config = dict(
    d_model=192,
    n_head=6,
    norm_place='pre',
    norm_eps=1e-05,
    positions='rope',
    attn_scale=0.204,
    tie_embeddings=False,
    init_std_up=0.0264,
    init_std_down=0.0,
    optimizer='muon',
    lr_mult_o=2.0,
    lr_head=0.00566,
    decay_fraction=0.693,
    doc_mask=True,
    steps=4297,
)
Each number is 128 + 32 x the weight over its row's rms, rounded and kept within 0 to 255. Layers, rows and columns count from 0. Numbers have three digits each. The size before them is the row's rms in percent of the matrix's.

# o: layer 2 attention output (transposed), 192x192, rms 0.14, rows 101-127, columns 64-127
# v: layer 2 attention value, 192x192, rms 0.075, rows 102-127, columns 64-127
# q: layer 2 attention query, 192x192, rms 0.105, rows 128-147, columns 64-127
# k: layer 2 attention key, 192x192, rms 0.106, rows 128-147, columns 64-127
o101 094:165148106141116088133176123084129131111132167155161082148218126129173173124162160128173066151120127086091175143174099103098094133127095167147182101077124153143142095142160153131117081105155080
v102 103:159088131119147130119083091068117124164166137144085137145096171101143131119166068098078151163130133074116127160140047088207130181106107112142162144116062156131101115095101079162139087201137105
o102 093:110166176129093099132118175175158144071111093136163148129161068151133109083168197135130105122133172136178105105190106057120114112128179126166133091101172114064141149211113166102171115106106154
v103 099:126147097128103130163150132129194104109123179110105174129173185128152116141128079143172179157091176107134178119139125111139083102127108110134083156148056119097120190106115189167155220135176159
o103 097:187128098139104158091145163160108185123107091082138146130142162135089154073118135122172107114208057120092165092073109183122161140142164124150181123148123159111154129110165063140103047118157107
v104 099:144152164135089118123134158136154127107119103152156112106153162127157154106097209103098133146111108152111070130148135137073093094111116073128125128137168109125102127133130062130158130124165153
o104 098:131131124068089079151125106090098113144159080157126152144141121136091142174110162176144159099100150142144143135096141099167140165138080182125100120174083156145137087145174211143129122142122147
v105 104:167173127109136147160094161128060080141117080169091137139140159144143128082128158170070130147137130102078108099111120094109094172107107103166134162115118146111145113117142074127168088109105122
o105 101:131089117080147088116108102159139158117055195089113119102118131163121198137161083104137140132129110083092164140153136135166128084071073167136079124116156103090165112140154082152065130114123173
v106 089:104161150177131112104166130120117121102082123053131122117117154119139156158082129108117167152139142184156148143146100115158154099171168162178133110123184142173177129126146123134118082106175176
o106 090:195107062130185152074068137184148102145210113151159128180097136186134111177138154116151109159116107128093140125077133151127073107141170083089163134109134092099106149123093139138171133124142116
v107 101:162149102139147110119095163139192146152123073133109119147081152097135104119152161202150152104131129135170126093129125118119126137147093141149158146089112057099088169159130075138147122086145120
o107 086:065147182153159190123157120082114093132119196121102114092138092192182134109085127108120139074179156162093130172122133117171116079121179116082098153123157186137176085110134233124103109195132154
v108 094:079221134112126178118103153138148078167112146138117179104167129078128173155167134104070125161063147079140132137141127125143097120138100142105087127146060103130155088113121133099136113118140193
o108 078:170115147109125114092081148125173118076076121157120119159094213147114089118112090081188122100101059125045151113158112093150109147134122173148126084158121156116120150142120093144147146073124107
v109 102:137065075119132085101140146094178089172107120111119134114107158108142066093100115157105141193113160163100150111130194132116118185100113091141104105079112149130195168155160100094109118127173146
o109 094:115118097124104198154125077166087095072151130140092089113141107116173112150175129119105147078129084138076154168142080131156137106168166128139116164151118148106089147081146109154113100134062123
v110 097:094109137132182107157091178137149118129154111150129156110153061217077144107147103099149095168120082099114196164089130087110135137139124133103121100118082136113145148133113130170074123154146112
o110 093:169154115140086156106118124117099181095072147090145057109102154128114126083164122127113134125144116125158082133121151193117110097070172158145124156108138101134125136124172083092096133167150125
v111 092:153117127118148150085110140152075132142105130122124108149114173126144071075164147073088123130102151127126077141110121135104061131053052156166113090190090103164127127141151114144125120185120144
o111 084:092165134182063116122120148123144143092091135130125169160173119096090167156108097179122127144156145098121173131143121124142112194144111156118115124075150131080082119156108172093099117150128090
v112 103:111132071105179140133115137160100161078124137140185154054123076169103083122103172196185106112155180123156144182093118104138137088135105109095113116112140129159114159100140199165165126096097085
o112 098:108088139116001166109149140093145142082077128092166105199092139103092157121105099086118089187124112157129124150088201179102109142149155154159091115113126150159136075077094122126108140148140122
v113 113:120099113083189121073150122164103121126103071122136169137152147170147080099117127107162101165140095174150153145146090145208043095115204167065121100106095173151134130093079086126144086134099157
o113 107:126156111135133178125152161108169154108139164123167092115150123146107129188179136119065128130104131127119150170117159194084148200110109125164158140126136158086050148211145132193130148126128157
v114 089:091148144112138117145162089092137131134109111139090119053148104148103121146175076119178175144089088134111164100152176097128069123089105114066137087182071143155128168139143128153109118121138168
o114 084:142080097095108141103068185108189128114120066124156172131110133120118143115093143152107084078149098147077165122139047162171144153116135160186134150083188122049129120133171059141119107102077072
v115 095:161100132103151110159153111139121071107132146160149129095129141210091080147091182096127088196057128153107108138059103148111161112125151129089119106133211084107111090105124147134072124113106132
o115 091:103119106125068157129141121151111151123117091111190123131106096093144160125168124136131115133123115139115087044119125099170121140139127113144159111102102148145178129131125134137106117149151065
v116 097:135146094071153074121145200174120145135135167106126128137150136220123186141102120175205154162132175113110071087139056158066150095135145122098139108193134083208170137114176138170154132131123164
o116 097:112152091143091049107172128115136156121148079132148167148103125081119125106061079098132109144138109128150160133136162044129091112073045112179090118096078124114136063150085121121123110160115106
v117 096:162172123184149140106050166107157144143158152138105104148166097148106164163093112172101085109126115100079136114171129174140093123132123108197112088150132121121084143127106178128146112135171099
o117 088:095150144125084144087173116129079109160108165081134130144133166185112065108197162159120103113098187227192089125081165144127104146128173120093108159067126127141139115156110120128133092104101129
v118 092:085156075091057116168115157126085128119079100180148081105132156133071190161121148141158128073091114167166123188133062131110136114147088122132111155118090138138094125128106186117102109149120148
o118 080:080149134145147120085145141159134087136119117099170105106130100141127056141143046115122081117134096153118097086143146143127152125126119181099133083126105108117139149110141154073130137115096121
v119 089:125123154100152076153115102076152095195086139162134091207151149131123131149121065120135113183155111084117136118123161120103083133136126180140146117084136127092124146155179101164109145067111164
o119 089:107152144093177164101161139130118153116144116115181131084057139133147132097086092123170123130110128134045173133190125097177147097080075082141122094060142162107154171141110138081115100163126103
v120 105:131126119121165145131118172114162160089116169135189123096156159124155105066095074146146106186153148129174134196089134118107164105127166157124153072150139113102147093104181192113210122100127142
o120 099:119145068133101107123193078170126098093127069079176053115074094112114139100160207075144087124132139170061100042148124097124121099096141140128124100076102096125154136126047162084102154128147105
v121 099:074116129098074125139093061154121090151123126135121181170128104108145170142119126137083154212097061112165138123110125109145142115163111127123126176147133149140115148079103148121119085201144183
o121 095:130090106102131049136076175138139150153146121188091190132165165062100092109125143095167090145180122105108123147109141121124073114062122150108137065153124093114129089169192143122122167130111097
v122 100:143144116080130066178110163128128123087177154169171107123135111122107123106119152150129088090169145101143124079161102109112052140133119126134144153122159140183142108123212147143088054115072141
o122 090:101102124128110128127179076049080132140100094100141123142102145079118125120153093103113131155128158168180134168166176145118117085097103135142169122128128123077128109022063164067150193189148082
v123 101:154166117089109102067148113085159167117147122121159109132146152148155162141201141150101118077149148110107150135160165171104149131107141100183091134147087116098159157096091109172158130158096077
o123 083:074096077166139164155095112132110110209106102055068141209090120150115129116151104120175095137115104068107140135115136141124146153143105181101141116151098144147146079125127124071146106073141135
v124 092:121150176171113125118137139162132089110168092091136119109099094177140109087123136162111109140170225156084080148123160150119168092171057119096098169107134159107130142114138160155172127139112103
o124 089:182128112130107183096139162123142144100103130127089108163175127133112110164091158108141120101143094175167116192123103134145186136191179096111164148107160133127125114058151103133116120101162164
v125 090:101110110144130161052076095096132081141164114143148114080119107152114098116116155095123168124152090071096140083113089150125124121105113090112126109186121092165105140101119103119115110106127074
o125 089:130135146149025081132114164126177208135118181094106143228190181049174137143144141131102139084107153172112165126123207106136077157160156193149179133114141153188131062163117150130178117118167136
v126 094:091234116138099119122070153116101143078134133061099137097167179103107150167108141083180068167108179150165079127167177182145152087147176142061112144134104156089092068109108139069123115176093152
o126 091:148096131089110143129175085153165119123098149180144136144089160162116097110130140103075138113100136100156109135074112132132114096084118115205112060149106132118104115144098116169151146093119122
v127 091:143153095149135103103144091089148080110124122107166165105171181118162175129115184078167095121113107132128062131116115153099065127113130096141147130094059145129113109113115102168082123160106142
o127 080:145175134098155205134128162151127170154155104110094144126084109146069136179141132092096116138108129113132179130140090096161143130129121137125126103106147167099117134125206136162176129074156134
q128 060:153089140200077086156150113170195186094129092115135096107136108143117153132125158134128087158171072114122141116126095135103153156117072163095153070145113045136165131103087130117129112085087083
k128 077:143110148181158073141152122103120115155134109122144119141170175172136129166162097208152065133108151119121101205103171110118135088132165090147113172107107081076101118101165169108119123146093103
q129 071:144140154086088136153103231169109138097116112139151100054083130106118114189157056148137154178089106091058192141115119107120081142132203140156174165156147167115122132161125122143160094186121086
k129 112:150106109100096133123158125150175091137109115147037122094136112146152129088123132115078125138138145105113091104165108131172132146148119131097093077189101131188067151142104056175137172131104114
q130 135:146125142207169123065117120119116192160110190107094158149155155109129109129154132106105104072123139118079132157132191132061128121084101183142137182093127124132142095132114142123154117111102160
k130 121:092158162054143129114163155203132092101143145113171090183125089140100076074153166089137091156135089137081168137138138097101088113102147074142144153141141117133146143142116160085137170185060090
q131 081:130101148077152120064189182165157184073128143149096172117153098106115086142158090177114126146139088132101167149204164125102067082132151120136134147210105126145116124164117132075145125123082114
k131 142:150102142149091108131113160085104191164127125144124167017096195112098154124132084111075147145137110076121140040148145168126107121195118104102101132140123118095150160101168076165115101117149133
q132 065:123150125093113168142077132146064101117086181201180164107115087135106111162154113139138116134205164126143151161102113085122149146129122121141138108127125094119080117145116114071141164132104194
k132 070:135123158135168083068107128105106124107052134079124198153116092149139079150105078185066107101161106103176117049174147105153078151112151174165134156142137083117091186164196181145114116118149103
q133 085:131124100083085095161102108112117103132106080177132104147123093137142149141079119092138123177107176147212118126101093088149160137153130086110116092166142143129155153090146075134044162128169118
k133 079:133210151081142092144101148128115151075110112139190128125137125123126128125111125071162172122102130161138114128128068179106126122092082109147116115064122135107244125122126133122110138118158169
q134 120:158097142165187150118136074127092169139156160083120091167168126107125086071142152087145120080140148126098169107179165121098104093104082163137156219054118098110100106137118149146141132144124159
k134 151:116059092144095138148123123154155155107122130117157180112133092103115179168114149113101145090137107174137128158107167077112116097129115181158157142081079073127108109115159193081118115105125168
q135 105:093118166142141146227144146108109118129165140109144072085126144132105109115127160138171159157189097141157129140155160152160051084162130060115167147134081087133110108074137168137173137156103081
k135 108:069095117136105171104169121178163124148122147088162173138116097108098128104101188138099125108150082159106124092099180113051116107138137134146105104076090038170138126191134129088142143136096106
q136 063:103102117095144136152107132176137156128137164155133099155169113123147117151123141150093068152165180140106171116192077114055171157108148119122174132150183151101153176167159110085113099161109148
k136 062:140158099130111162109144065128145151145093132090126147079152083081107143132085129147103112117109137098111115111166076107182116113170131196131090107173171124064143105115096166157072138145142074
q137 062:152099133084137119078134065140119150127142150094135113147149071130126114140131144140137179133106148156096126103116096096110092115128069108069071127088141120147180133148167059145150116125078186
k137 067:138080184100146094077188076113079076086125076100119147179107137089046092117131145136159131082137115123128083132123135119119088137174096129130144113108119119136159081076127093113101173084139139
q138 065:154172142179134155205104138120153120149110099089107093104152093132112124163150137104108155169194143112086137108146091108176173132186121176069145055121150105116150161108173156087137115154145127
k138 079:111133119168124147107145164119135132090124093153127169165034072093111126106112109129091151122177129107110160082149139140137074099069158157101142058123130133135161124083107133076151129168128106
q139 058:106161114113100145092182134173152121137157119069119147174141168170102106127137115117103180100091146138120112116079171139155146099163150217191142104140135162107161084126057137192122110141159122
k139 073:126165168147115141132140123110076140066121187082159054185177192172099123116158109134132173117097124134101028138100147072164205148094097089143099149141118111092088129100156120163125092117099113
q140 058:117079108130135091114136098081113183107086094121123150104100127150117137145109127146103118081132167131085063136133129150146131154093133116113085200080133125137129113120138123152135164127129106
k140 072:136098071153121080081102072093125110127086090113150118164169110104158086163144144127108155165150192107161113124092146113136120112082085131155137150092198136136165144156151164136161102112127148
q141 072:105101079074177143183147095168102129133142080116151121139050081120155088151129144106112099137160079148159133144149112123150147162155138095071185093102176116145129148088141076157079083075148093
k141 091:119100146078133162086162149149144166115097166127167161081138118121143100069068122128139134072109080127078166144109145110113114129132160061105127124173135094142131124173211120109110131122116085
q142 057:074126109156131113159163134115131129128168143194177149191116150128154109122115171135155153171080136123155092094074108195098151138157098125095153130128142106152171149117115158125132169133139089
k142 071:133171125147159125109131135092140084128194157124099142109148163123145089087096198146045147110092128122032120112137072099158137113140157109135136051106134140083092140147089112131125159079109131
q143 074:129094147178132122194166131097151133136162133156163154190099145071127121079139104150139154149101102095180149162184119141133149129069105146165082183202123124169157135088119133129114180095082098
k143 078:109154139056106132135138244180078165151166127154137138108091136114142160134124182129140083133102110120067145129097073130126118122175144151161152120074158133147125153149109106144116190180106142
q144 062:075093185134047068075115128138069154176136100126090139141130165169111161128173142141073084125184083159121100112169155168088163136143074113100164116090155101129136092133093147084156110115119086
k144 079:124084143149194106168107105045148154126148116126183139146167143148151139145149114137165156100129202153113115146065142080134152182087054120134082143101087140104130106126138108183145116145142037
q145 068:121099114135150122136186128143102130100088098137109104156088119128131130107144133166112181138069143165133124086142107168133129186099158128099104145159122108153141084128083153117144179102113124
k145 066:101116119190130120117111071161104114093147156080119134173077144122150109146116146156101108127108113165097135138113095055174089100152116203086083134133108179113112154088173073161127153116088099
q146 064:145124190146155111138078090114109171107146161138155122096126136125147179157140126110124109120092148202151166164074122093121186050109110181091157112092164163159181139148113150178097123152130097
k146 074:144109135119132060112147138112114190176136108114158091148200146122084131111158149177160187129116195141097127093114136114129119136065104108146094167083152146155106088109099101175128089127161138
q147 068:100196169144135092210119109106098096063156123100144158102101072134186151139127151142175127172131094186195118203110149117201185131102143085057142110108108050145195091148073134133152128101142098
k147 076:097140232102110130118114106156107140098096221119170128085117081098105135172122148124126088166148140088103126107174095092130093135097154172148147134120105099096134148176198127155125093142096072